Part of a small language model's weights: embeddings untied during training, gated attention.
Each number is 128 + 32 x the weight over the matrix's rms, rounded and kept within 0 to 255. Layers, rows and columns count from 0. Numbers have three digits each.

# o: layer 9 attention output (transposed), 256x256, rms 0.0972, rows 1-13, columns 0-255
# v: layer 9 attention value, 256x256, rms 0.101, rows 2-13, columns 0-255
o1:135144117174153096142067140108135132135196141097102146148056105067153115095025106115194122115113169142129168131181106130156119115089152146138134110099153158131125176072085167169128146200077161113126169126092126098163147132202140181187137060158127139113085111083074159196122130163167045117125137123129147118180133081157091131119205126160099151155174116123129158130155117096136091123080130163142172135160247133164119082169160101161152096128127049053093170108118097133088132119111150106140118145182137088103130077141114091088071142174145135084083118041209117172167168077070142211124128156125094089127099059141140126087156096101148117132082138153119138155128066151116143159201180183120213139123125082129095144124167096121129133096177157112152114170166120118138179145110104
v2:135135147132136143155062111109140127165155130094110121148131115132108100157095116130115143079130137121130089120088158133099147127115135122075117121085130130117089119158102133119154122149095132133137141150082136107071139135137133156085112114147172105130127183137085122130136123114131143165118130130120136096134131168122155145144126108128166131109126138145101102152126107091147142132159101113127091161171125117088117155171096133116143153122115134094107144120081094107139138114109109131140123128139089143147127121123156153115122157174113169130127154135087150174103132145109089172120124104148130123081156169144114121155120125128137158140148135156138145118122110128114118098152121157107137120124131143089122126148181129105149100123137115119132086143155130159119116126163114
o2:132155108137146121102110139138166110117069076166155140131179131166152090162208124078177118164132118109097146133106109136145147113080123145255145128184106089132151135143158128161154103101209126123150075089130103141133180130116100121168120102172163090050138034138156149178135120104123134143123125173151111171159140194080109090145130084148158121104089177098156082128090095118139190119101169171123090151135132137171147146178161106164112135145184113146107159141140115097146185114161132092106113158152147158122130104118150149171120102103081203107101152090156151152088196129134114151136169104080146115139119080086148125088064107120165130116126131119115159082164163162101107162154094209060126135193127130151079063115098104089076102176154064101161159158116151075085186123117081
v3:121055133118151189155090106154106093134130182118135145118107167143109133179149107134074124141141111142049146119118097139103114123116181142133144140146098167149148135146074104115108141120145113153102152171124156136134129171162142149104158109128105127130195166145091134130114147117110110152141142173114132138142111165090135130093120116128164140144087118136126135087135116105111147136151234157160074081147163125136084163186092144153149126098184092115117095085164087123160181177125112129153134139140081164144123111129151180156123128170086155170090117130090119198155110153148122138127112117172151164131168148149168093135123140136067186092129137170174131133167127156132147130148110161119134133161102117080102136106177130149160139144126117106116147163098122200179120107198123
o3:073159083099077088138114128106102156145182153094158156203118070191118139106137136145127101119115137138166161117105064128152140134157162127114114155135186189172114131140103129150085069177047120115131110092136148090144087148131158096113127140117119134205123046198105154126117100177103147113152105097205172069106030141077143087134137145139133163155173102162154186135126157121144103103113105195068135121056113148116184070151146220068153086127113107057119127166140103144197074111134114086105086116201169084111105130125161115154129138156060155168135110134143100138079200088119156112104135104091106194105118136166107118176094074109151139110163137103099134111156168137119124102135167122110116182104153136122136107084153139128194146175134139103138194083143103182071146127144120
v4:164139129138130138095170140111130150148113126112167106103095126119128135144110121157125153139138123116086142129119156147101106146136101142094126117131162112151124139129121146131124139126142117147176138156115155117123120116099141112158108115123116099148110153135113148121135127130140149128178149120125086109105120133163118110130161105100102114155157112126141130148152162129122114136152109130109165147160113129153146129096165176135147128153129106101123080105132094124105102102122139128167107154158106090117141133159089103122083129104192151122141155146107122171111092126119120139104114125091112132112120151112120132131133103134121140116135140108113143155108110108143080096117144114149103109129115148100145133126148137125138114106104135112090116115127147117141117153101147
o4:115134167119069111140144146135150103119101060156124066164091106138141118126146163139089108201123121140202121173107126125149130170214101104157145107159157096084124051146115138142103167091116222158096120164189111141179169152185158087066110073090131133133146140079140130180141162099119098119133134107094120126126077097121149047103118141160158179101152111180096129183127117143118140118118124117130090155150140144108102054163141119117147135155123116127123138091134128175054096111137136125168147138142121111087129080143094061122183135087192153106139130199091135164070124137162159151119166113131098124130166149146118045198148072122177083178151171087173136076140159174136074189140120114146129106099145131099094127168103117112101049134083162111182157159150139147158097126125109
v5:118202115144117037089151156117133144148139102117129082116122133159128123120137104081144114102136114104193114160133123111167108138107107124132122203151185082105129118111179135179155115165125099119117138140138088146106106102122126130137080112137114145123084105127132122140135139115136123108152160116158178163141139099123121129129124137083109127146171134102104141144129156153135124144126076126123129139100104121134076135115171128112141107154088123130094149157103140115109089103108123152093114094117118090123110159141098109120133120047151110084100124110102135099079114108089119085133165164122161113145084145143128148120125062163202100161127110090079133162119127079140126130110166133150121169119102124157114100152139091091137104125166128123144102125142125136126119152070158
o5:133098171161112147143119130160155063138139086116123181128141129072135172128081121160062141116123149138110097105116107158139123116132079107141111155164050149141036127183118074091105141134168129104142105080172127146157071197097135146121104146108167102136093116136143081135100110133091097074143073083139120156111131109099169188102122156127066150174205117110108098123104098117126099119157161131132147143148156089082118097114069074085083104095135143141154148144106030126123188092117098217125076127156155162172132101084186134185147079127134126113152104120115081178150148208134141068145129095147048064108089129080186119129163099104113079125104135143105089135122132116146118167159125150099194091158126186091124179163195138167119228127158116119171150070152152126095100084165082
v6:144116122106136133170111124134125114114153119138161127100115116136126130124201090141122135160094168141118185124130142125113133148152069133125135140138097125137133129166098106150090124098131139173110146122108149110098130139108142130121188135102124077176150100153120151119118117120126122133119168135098113127109170134113154122119109140156118129115089143146168117136134099117109135136166113139107140129138154147151092173128164125147122137122113120119150101153134144112131165150147115099176124133120143124126129133129131153160151107156142144135184105153122124130144114154131074144107138155149128114132121149153165161161124104085126185162121127160138139117104123110101136092142129104166102086120140095120144118101132147125133120118124123113157122114136121158151140151151123
o6:144111202150133125135135130084110180141080104093081070093167106080122057160106138074081123135149148109158166105178170081133093127106171157100130110116059165159189122070116104170158060095106105094121090152184153062161152147131120139156129114174166140111107098077113116126141152203100143134180140067144122097137114173155114150173195126063208094121127131100124188126160145146109129105064126094167070134101153131117149189155114102163148124143176114103167104158183082104083103167119172124122154174157190113087116095112175120176076163100106125184217103148126122134062123112162126135165154084118097162208106145109157094144181131128138110121096164061138082190165114123134110096101147154099127120149089137184151132106137167155123130159154135127115129075108075092145120077194140
v7:148095131121114120158122121164098118184142135132132091129167161124134077150124117133120147152141119149099153085091116170076124096111129113144147114134083153159093070119103123142093126124109101120131119166083157095141146138123123108166108149124124075157152138133156132119160101113084129127121121173075097096086140141172108143111117072173124084147088107142081133174139100122112153124151119168133148123132140142145112124164166156149132158129137132149101115062154095125177158144131148180144128144145139108143108134102168160108168078127125147152098127132117130165160078111140099117123128131146148136175150115115135114104107151107061100118146140146150138113135105161143148094177178158140073115139099146103128134164175130101135139179112114090149155129095122093153126145176145
o7:102131147075125156089147131161112147141158227153073106099124149153133086121126125096103172138169148121170114153123146152165163090106132145106075143154117139165133086148033182125079193123153095129122100098106104110209135125162174143156184139143094107115107071123115087142123089132124178136158138151141161133124125109085116156134182154134098143166124137132066129154110091176124199096107134167160126195126114148147182107143149150106122061100157160161117075158162180070118182109143152149143142144114138073138137138157143156171157140114137043103153123085084156132158129168078111099163034149156097151120120182181187143141163144098134113073110132186107099178144112142145104164119139129082107092148117056103102122118050127122136184091114159105109146143192146110143164171137139
v8:114110115122143133157108110096142105109146121158145193188144126121125144126127121144077114134130133130081107141123111089075129123141112138170143037178054208139146119153102091065153141101115149140096169144120118143085213141164104121165133154139129095121149157137087104141111124131133112142123155121086114054161132141126090089122092118143108144132101142128121142082103127119102144111117166171139105151106130098131159161170099146120113172109112144153101127115160139119178156152097140149175133116146170132168124116150144127141178090169095099134148122099115124146143151105138132133141126071155139149138148097132165150109134194088084170053098125181143141123154153138133156113163050149160104146142113119125129158121089124163088171129116125105087168076140108143123142084216079
o8:088118114161132126132121169150137128110020184139147094144106168074121085160152107106141114095086066073125093145136132128122059119079142150166130212071115077092155124123182125166162082050128094134127092134101216101160181193105172105114140184107130156144119153126110122056171128106180097124148130159128171081107084086152180136107166159150154166133172090167170150085126127149104086093147078146080155131107158157132141101251100173145147105088068143137194173134097139129107047179133108176184180129102151188179071130149108184169114098134159108116121182106121079172172100160163083131174126144145122086130126127137061133125111157156144083106155127122111114114100149127089148157097135108172142115228123164093151151086113150110113143077088139143143100133174149083135126135136163
v9:121135136129116157152158088123138122132132115127136163130161138108114115129114105105109137110126131150120140125134116176138121135134142135147132085127114167089131111130129096096159116112152146105108097144124098119090147141114122133115151130101113141124100092105146126110121123127124092116148108101122110127133163174142139163138093113133101134129108102110120134145148131128106100122132114146159124129108116141134123169125094147128123127116109125128097129105154120130151145147157154133115106106137150118145082127124131132109128140140083125152132126104106122143144091100157138160113101111144126100109128121108123155113114167159111127112116127151104129121167128134124138132140103134097129126119098117123128094138135132137114186159120167123056189094143151147104120091177108
o9:132134126106141150171159116137137123122115051144107153081162106129130129074158123190153122112060138146163167118150194175109148074170165082079077166170158072095134194086102112089112164209200118119168106138143237118159107152202145141123064138156114119090146126098144127093092148182121174160134176137204151172105118135161094088096122113110189102143139072104124173098140074170135173145196114086131112038133139174108092160138148167129145093136136189165099135106078069152148068098148163084130137073125155150094181201125110118145169157108190123186119172139132105122152179145172105086144159135091080106180151100148111124115211142076096107185171121162066211156130102136170114125021116171094176137119186066126163151179088130141157123073148154142179145145107140155078093151112107
v10:118171120130121097136096130150117113136127087112154135147145136131141068130133142122118113124151155127107149136131102163130123094154140131134127104087120136147123100105145112142072123111118067086128131121135140095074078122121160162143101133139125077173113162097137116152152148108115103150136144121178124163123135162149088116120141162139160137111090141114156103161112149138123166131132149105179141152129139127099089123109162109144128153129130127133099116141105097113119108119115129152109131125156125119158105175123143133147171084070170103160139157151122123126131147140105111087075111112103091147180132143116096087151089114108140148168124133152124105162153138130146169128097125131114141139140134137140124121125162129118139116144154132142137148157138120085145161142102133
o10:106154104134134143154114138129149110166077114125157083099141149181148114125142082116171179133100084142153105154152132117159153125135093134159139123139177116092109087077167135186138093093159114176158090132177161133092106135120072149075111128127126192087168180111205160143113105127135194104154162131134138136082168085154145190130182055123141140145084196171124116154074090039102146191088059121106145023087120167152080074119184119119131064179108151114158069136185158094173118117074166134102087167164064062130155135162097130135145105195094100113137100166190134135105128141141136095176152109096102150080147041156085184155150131108108133119132142110130124105073082113182101138114148125128080088130100174126159065102174160090165136079082091105107146083179113136105148122132080
v11:140154139148142081090119080138110130126151116156131133133101161113118130086074122113161136137120116120131130170123177106142149151081121138078115208188160104117117154155169151158129141190132143093184113124121128158194160107123175163065113149166128196102025130104102129106172148165132141085129107166106135185149126078121157114121163149100106097122243125140118138146108115151132066133096088083124090129110081075098151128099099140144128137221144108169146095147071120128045079047123126135159155153087144116074124138155147105128054133064218138078129095129102150123097142113057114140149118114113132077109132108138158156096121100192208166123139116104122165140147142094134074079129124132112106109137189125148132238188061119082149149148105118130076096073168131158166164163094153
o11:138149138086147154069102091124145131105181104090109122132189087132065203195171122195153156147140070157082152133131154121121117119147139134153148137116138141158107180158132176112123112100124115154135099136125100054054152146101141145164059119157142120138125104114112157081097189147156070149049102085143118219126093110154105102131179146166137109103144107182138169140069090082152188089088098106121064118123112091152163141133175132177177140088108069133163152104105109117115137164156088183082128133167153131075125124078112135155178133137112135119189204107104092166152105093165130125156114089179149136114167136124105125153151115122139143127191181145104134109127177060102165179124114118143137101122097158153082107115134146114181191144073111121124070177108135127086114104167201
v12:120145149116138141106135134159116140112163091135127093160120099133121110123130137140139130114092112122089110125133121131141142148149145131113134157124113106096154154123144128151109151128137113107155132144130137155132134147122140150120082106161158202133121120141119141142136112098154109145107153112135128153124112143116132114140118102106138128134117120096113125130149124132119115141119148096124096161132130134095115135116092133091143159099120166122120114147098134134110106086111133120114137124130105144116125119132153146124155101136127116112099157116123117132100128176102144151098137138123136129101129168079096139128117128127101097133133111146117105131105142107141127144089129131077078148115163091144117125139133127151139140126126120125107113089146131168133115120118142
o12:093115102109113139102122096140097117173154093107138146166127095086146096070162105100134096145189126113162185090141089111137087075152122200157171154137110114192081142142141148127123083140139137125038149148134042103133078151125161187126162114068127150090127182131102093149067118075130151116093150183150117147104095096117125224105168156069044124149130059189156138106130136148162078115103087117076191057134143104117099189144141105088079151148094105127184043115150080110156132118195080075130163099082123112132131155103104130121152117110140063138139085136112128080106129112092142092124161079139145095145116098092173126104147084149070092097144144137091120167102108135146120201116125054133098085063137172092114103152152134111124105171098150172129091115176162085098081188123042
v13:111154126144128118129059088143134131098133171128124146156135105138145115116147139130154151119153121101133088154112132142137144124143149150124123119154120188110133125136104113060145112122135150104100134140107100121068130126106122089117138152164126140114110129159107110153156130175176114133114141141088103166139146141127140138125105135109049152104120156127154137159136121119140114116139138119176114140104139129129120149133113135116116151122124096107137112147176105139156119128102124110168092135148123162124173157122117090127178097143154098153144124112100107116139106150150104151108119104133152108127127151132107144096129142129126110098155122125151155122164149107111145156157107192183146106119141103133137081136122117140114178134144144139141133140082130169098110109077118
o13:135189131162136083117149152117149065126147133109130122150091159082146147156149154143149107130099147155097129116115196157099104189121121121162156142127041158160090135127147134173078129082126152146146119155158100156107095095116070165138186160113089142112113110149095075142174136158090079169061115125124106111141156101059122085106152076137106137170094121149123059095209105169076110091158099157097116160108163084119173150118112133095119181156108161113138133166100111115187089114128177108065150132152159052003118136163135124168175122188163150160134117141147139089137168077161109129168115152162104153167108137168210096154199081195050115132158096179144168154130118105142108133106146140154138144139141112148122114122162143059114085128084141128099115096120089142125119167090153